Each number is 50 + 12 x the weight over its row's rms, rounded and kept within 0 to 99. Layers, rows and columns count from 0. The size before them is the row's rms in percent of the matrix's.

# layer 4 MLP up, 768x192, rms 0.186, rows 600-633, columns 96-191
101:45 50 36 46 47 56 50 36 65 26 53 59 44 58 49 68 49 69 29 40 43 38 33 43 35 37 52 48 53 42 53 31 52 53 43 48 58 67 56 46 46 48 35 48 37 56 61 47 32 62 40 64 22 49 46 44 40 52 44 31 48 54 58 65 51 41 55 59 38 53 69 82 67 38 38 60 43 44 66 49 40 50 28 35 56 47 48 55 36 67 74 63 38 31 63 60
101:44 63 65 47 72 44 48 36 51 70 54 33 44 48 57 21 40 36 49 66 53 43 59 56 61 49 49 28 47 49 47 67 52 71 44 54 35 45 54 67 44 41 61 59 39 28 30 45 59 63 47 67 37 51 50 57 42 29 56 54 50 63 67 63 63 39 37 58 56 61 33 58 55 40 34 65 32 54 48 63 66 57 34 37 68 45 62 51 50 67 42 72 40 65 45 55
096:47 57 44 56 54 57 52 53 83 52 41 70 42 34 73 61 42 39 53 31 51 49 63 52 40 43 48 47 47 24 48 47 62 61 57 66 61 36 51 51 53 50 52 67 53 55 56 67 55 45 51 34 54 48 50 38 39 51 42 54 47 70 31 55 85 42 57 53 49 74 46 28 39 25 44 36 66 69 45 66 33 39 59 52 45 35 41 43 49 42 50 73 45 53 68 54
096:50 66 60 68 77 69 53 58 60 62 31 42 71 22 36 52 57 21 52 55 63 58 53 52 34 38 62 62 61 17 70 31 70 48 45 63 39 59 51 41 56 51 49 33 60 53 51 61 35 40 52 37 38 58 35 51 50 49 57 36 47 37 34 46 45 44 58 58 48 37 53 58 55 24 64 41 42 50 39 50 41 54 36 32 50 39 42 47 63 35 49 35 50 60 42 54
104:39 34 30 42 23 69 50 64 42 65 61 37 31 39 54 42 60 46 66 64 46 45 52 54 32 55 37 28 45 46 45 49 69 65 40 43 34 37 50 49 39 52 41 48 55 55 70 39 48 59 39 51 66 57 56 34 60 52 68 64 59 62 44 43 46 54 53 67 44 78 38 17 45 40 57 37 58 71 30 36 50 32 63 46 45 47 42 38 39 33 65 48 41 63 72 38
102:24 50 51 10 58 54 78 49 44 54 72 28 57 51 49 52 48 61 37 37 56 59 46 61 55 35 48 50 50 52 57 46 33 48 54 48 37 36 53 36 50 41 40 67 50 62 28 50 42 60 54 39 50 61 65 65 36 46 49 46 65 41 67 47 43 49 24 40 65 35 46 59 59 62 56 49 55 40 34 38 60 42 37 60 59 42 81 64 23 74 40 27 32 57 53 52
105:43 52 56 61 58 60 55 59 65 36 37 54 25 55 36 41 59 49 67 37 45 48 56 45 57 46 42 21 53 60 50 47 48 32 36 58 36 36 44 61 52 44 56 42 43 51 39 60 61 52 25 47 47 69 64 62 57 62 67 60 44 57 53 52 34 42 37 42 53 62 56 43 44 76 33 43 61 73 34 29 43 37 47 40 48 81 31 57 62 47 40 45 51 57 53 43
095:51 72 50 44 35 55 64 51 38 50 28 61 55 53 63 42 50 52 59 50 66 47 40 58 42 12 42 31 45 57 54 58 46 68 55 66 14 42 53 43 45 62 57 59 34 44 40 49 38 47 41 62 51 37 54 45 61 34 61 65 63 50 46 48 65 57 69 66 68 48 52 44 55 50 38 62 65 66 63 44 44 65 67 35 54 31 48 64 41 50 30 58 60 63 21 61
103:45 55 42 42 26 43 46 48 51 52 63 60 51 62 65 36 38 46 65 43 51 56 57 46 37 42 46 44 41 37 31 48 54 16 75 46 29 54 48 58 41 56 57 60 49 66 41 55 65 55 45 59 54 50 55 51 26 66 44 62 44 71 42 41 57 52 80 42 56 53 54 38 33 49 41 78 59 47 63 38 79 65 45 40 74 36 71 61 49 52 59 52 57 62 44 62
102:63 68 39 52 52 30 55 71 43 59 63 49 56 55 45 46 53 56 48 32 29 39 47 45 61 60 50 49 56 54 36 44 43 52 51 67 50 49 40 37 40 44 55 47 63 34 56 37 34 41 42 57 38 43 50 60 35 37 59 36 44 69 43 57 48 54 61 66 61 76 34 58 53 40 30 23 54 42 54 48 57 36 58 56 53 76 47 47 46 34 42 51 89 17 50 41
102:54 62 53 27 55 35 50 61 59 44 55 56 36 54 48 64 32 68 34 61 52 51 40 44 70 49 76 58 70 58 59 53 56 44 34 51 53 57 55 53 34 56 62 53 44 54 53 45 60 17 41 42 61 67 33 51 46 43 52 51 71 42 74 53 51 55 74 54 48 51 64 58 46 41 51 43 31 42 51 37 23 74 79 77 50 36 62 36 57 53 46 69 54 45 66 48
094:56 58 40 48 38 65 59 48 26 42 41 51 22 60 50 47 41 50 65 46 61 49 39 61 51 76 49 44 52 74 51 22 26 52 26 51 45 35 80 45 56 23 55 62 73 41 60 31 37 56 36 62 58 81 46 68 57 49 57 49 66 60 59 56 55 51 49 36 51 42 53 50 54 72 37 63 63 60 50 46 48 45 38 56 39 41 48 60 38 35 39 48 45 46 55 53
100:47 60 29 64 47 68 59 53 47 64 53 62 34 62 53 45 33 44 69 47 40 45 59 55 46 67 48 48 40 57 49 35 63 50 44 63 41 69 20 52 44 37 66 57 48 53 44 54 60 38 45 34 42 44 60 69 41 38 42 54 55 44 23 51 64 48 50 47 44 66 45 30 54 75 49 53 58 44 47 67 63 46 57 41 53 74 42 52 48 41 68 40 36 49 59 65
096:54 51 41 56 42 54 32 60 48 62 65 51 65 30 46 65 29 60 56 74 46 48 60 57 45 57 45 39 43 76 92 63 52 65 42 62 54 75 61 56 71 57 67 43 58 46 69 28 44 48 48 43 49 34 47 45 57 63 54 57 56 54 59 40 32 40 69 54 53 49 61 46 54 64 20 37 53 51 54 44 41 58 44 57 46 74 51 50 43 46 38 52 67 72 49 57
086:66 39 73 72 77 66 55 53 37 76 80 54 53 50 42 45 45 31 39 54 29 63 55 59 52 53 62 51 40 69 72 33 56 42 61 56 44 55 37 56 46 33 47 48 42 58 62 34 56 71 53 43 50 43 68 56 59 46 59 62 47 58 35 47 66 47 48 67 43 36 43 65 37 47 43 57 58 48 49 59 23 48 61 63 31 56 23 61 70 57 45 51 69 61 45 50
096:27 40 37 40 52 36 07 52 68 51 57 36 51 65 56 52 65 51 57 43 58 58 42 41 49 49 66 52 47 42 44 45 51 47 76 69 55 59 55 38 40 48 45 53 39 37 44 54 75 44 47 51 55 38 42 25 49 46 36 43 69 50 52 60 22 34 59 46 29 46 53 57 40 41 74 61 61 48 61 58 23 47 60 78 49 49 71 57 51 42 54 84 51 63 59 54
103:39 50 62 77 46 51 40 46 26 31 49 45 58 49 42 43 50 52 39 54 51 51 57 48 47 44 57 60 29 42 51 59 40 51 39 54 52 39 56 42 58 51 67 46 45 41 48 16 50 46 30 55 49 59 72 57 49 23 40 58 41 51 53 34 64 47 49 39 44 34 55 40 54 48 38 44 66 53 35 50 64 62 67 39 50 64 42 47 45 40 48 53 68 38 47 47
108:23 53 33 39 61 57 37 43 67 33 57 52 49 74 41 57 62 46 64 41 37 68 30 54 60 28 49 55 35 36 67 41 72 52 51 38 68 48 61 36 37 37 45 43 40 44 57 41 67 39 51 37 49 40 55 51 32 33 40 53 43 30 43 59 50 53 57 60 69 53 50 50 51 27 51 38 44 59 60 34 33 64 58 60 26 48 38 35 32 62 70 37 52 66 51 73
095:52 41 59 50 54 32 49 36 61 53 71 46 45 50 59 64 57 37 58 54 49 38 36 39 50 50 52 57 35 32 54 43 80 53 64 58 54 35 44 65 59 53 51 43 55 51 35 46 72 34 51 38 54 53 47 66 65 48 64 50 50 47 38 41 69 43 49 48 60 64 30 45 68 19 50 42 44 62 70 42 64 45 47 63 38 58 49 53 34 59 30 46 35 50 53 37
100:44 57 27 59 53 23 41 23 26 38 48 49 47 60 47 57 55 49 20 68 54 33 64 53 60 38 50 53 64 40 58 47 34 61 57 47 47 55 43 46 52 48 67 36 62 30 53 38 41 38 33 58 62 58 46 41 31 49 41 65 17 45 62 51 41 63 48 53 45 46 49 53 43 53 38 59 33 63 47 53 46 38 69 41 66 55 71 48 38 64 53 57 29 68 18 58
105:49 51 55 51 47 54 56 48 44 56 29 50 58 42 56 26 38 58 41 53 56 45 54 40 56 60 71 54 45 51 54 65 70 46 60 68 26 62 49 51 53 79 37 37 53 54 65 41 42 78 45 41 49 47 58 38 44 60 63 51 57 48 59 46 42 47 49 51 59 36 64 55 44 33 47 46 51 61 67 45 67 85 57 41 55 63 64 63 47 35 67 44 42 62 52 63
104:65 59 57 58 80 50 37 54 75 37 69 46 64 52 51 58 49 75 58 42 41 52 27 57 52 44 21 59 49 29 52 48 26 33 60 52 50 57 46 42 38 53 61 53 53 52 33 58 48 44 16 46 46 56 67 80 63 40 35 73 41 44 64 58 59 54 73 57 32 64 48 44 40 43 42 55 50 34 41 48 60 43 62 59 46 60 59 33 52 49 47 48 45 41 65 43
099:39 52 56 77 59 51 15 46 59 42 62 48 49 48 50 55 61 40 44 62 55 54 60 26 53 62 42 50 64 24 55 55 70 74 58 55 51 67 51 66 55 51 54 40 42 36 88 58 41 45 47 26 77 46 25 44 63 56 67 37 64 24 50 34 41 42 62 67 43 57 45 54 55 36 46 61 46 36 56 37 37 45 23 23 55 75 34 51 62 43 38 49 42 43 57 62
095:52 48 63 44 59 48 51 39 35 61 72 43 46 56 66 35 47 57 72 62 32 46 46 44 49 60 56 38 38 61 47 44 53 48 65 47 75 46 36 56 47 55 40 45 65 39 41 46 83 45 39 80 38 34 39 64 16 37 60 41 53 42 85 74 54 58 53 59 39 57 60 48 62 43 47 59 53 46 52 71 46 52 56 44 48 65 65 65 63 65 78 63 60 40 53 55
101:64 47 48 61 48 65 69 63 62 54 41 51 57 29 41 36 56 33 43 70 43 53 58 57 53 69 73 33 70 38 54 41 36 75 39 40 50 63 28 51 51 69 56 62 59 56 40 25 35 52 44 41 59 35 42 37 46 50 42 50 65 67 50 43 83 52 40 62 43 45 57 51 61 51 60 41 52 43 64 59 29 39 37 33 57 55 57 53 69 61 62 48 44 50 60 48
101:29 24 51 60 36 43 45 44 46 66 31 30 59 44 66 51 48 60 24 51 44 52 35 53 63 24 65 46 44 66 61 36 44 65 49 43 49 46 51 52 42 54 33 80 60 47 56 45 43 54 61 43 43 54 29 55 48 60 48 59 58 55 43 56 51 53 53 51 56 42 33 59 52 42 43 41 65 50 50 52 38 65 69 74 53 30 61 51 67 63 57 49 61 42 54 31
097:43 64 59 38 37 45 35 55 20 38 50 59 43 64 34 45 48 62 37 32 71 40 41 58 66 60 52 37 57 53 57 43 56 23 45 50 55 48 40 41 23 56 54 59 43 65 35 44 52 38 46 63 41 41 34 34 50 55 42 42 57 65 69 58 58 41 42 68 58 60 65 57 57 59 40 34 48 54 44 56 49 52 65 69 59 71 64 46 64 45 63 62 56 26 58 43
101:44 59 44 60 62 46 55 65 58 46 70 54 55 37 55 51 58 42 82 59 34 38 48 38 73 54 49 46 57 42 71 52 52 64 76 47 71 44 46 48 39 55 58 47 63 30 24 58 38 32 39 35 64 45 45 78 29 63 51 53 36 38 38 40 48 39 48 74 49 54 66 53 57 71 46 54 56 63 46 33 71 48 30 51 46 53 16 57 47 54 48 44 28 69 31 52
092:56 65 56 43 52 67 38 57 52 44 39 45 75 41 39 54 47 31 42 27 41 42 38 38 43 47 40 61 44 72 63 54 71 43 52 39 17 47 49 53 38 52 48 50 37 90 48 47 49 56 40 42 64 60 46 52 39 57 42 34 46 40 45 37 34 49 46 45 18 61 45 27 60 49 63 47 51 45 50 35 55 46 54 43 51 25 62 38 50 41 59 84 43 48 34 66
111:54 48 53 49 73 35 69 34 42 63 42 68 48 46 27 55 42 56 48 59 66 47 57 49 57 39 45 57 38 49 52 41 44 56 40 53 59 37 76 37 44 32 40 58 48 57 33 44 40 34 22 57 41 37 43 54 45 50 66 63 53 53 57 70 59 43 50 24 34 41 49 69 77 47 32 61 48 51 59 39 69 30 31 46 39 47 38 63 38 54 64 53 48 49 41 55
099:39 49 35 35 55 67 63 45 46 48 47 60 67 36 64 54 47 52 64 50 49 55 46 26 63 36 64 38 39 58 43 69 43 48 45 47 54 46 37 39 55 45 41 58 28 33 63 53 52 38 49 55 37 29 62 47 40 47 55 38 51 57 46 34 32 49 60 56 52 34 59 68 57 52 40 63 50 40 41 52 60 37 63 69 31 46 53 71 54 59 38 39 65 28 48 48
092:67 39 50 37 68 55 58 52 53 35 43 52 68 27 54 69 66 39 58 65 54 57 44 37 60 32 39 46 78 58 53 40 57 44 51 71 59 53 51 48 52 53 62 60 35 30 43 35 86 67 46 49 50 46 60 34 62 50 49 47 54 44 41 44 46 43 42 45 44 30 56 71 67 58 63 80 49 55 50 44 47 35 71 57 61 46 60 34 38 44 67 35 40 62 75 36
118:52 42 34 53 45 42 61 34 68 56 41 67 32 23 40 51 49 42 47 54 64 29 59 56 35 55 59 33 35 68 42 64 66 60 55 37 73 56 63 59 61 61 48 65 47 57 51 37 46 57 50 57 54 37 38 66 36 25 36 42 69 56 61 45 46 67 48 42 65 52 51 53 43 47 48 38 55 46 45 68 57 49 42 50 46 49 59 57 54 42 69 79 74 42 54 43
098:57 70 43 55 53 57 59 49 35 45 60 35 32 50 52 66 46 88 52 60 42 52 53 46 43 29 29 75 34 39 58 51 47 37 37 68 51 27 60 48 41 50 39 46 58 50 39 50 36 47 45 26 56 47 48 71 66 34 60 67 57 45 37 45 52 53 68 54 34 37 54 53 45 29 45 55 52 75 59 45 43 28 47 34 48 59 39 76 45 68 50 52 61 56 45 51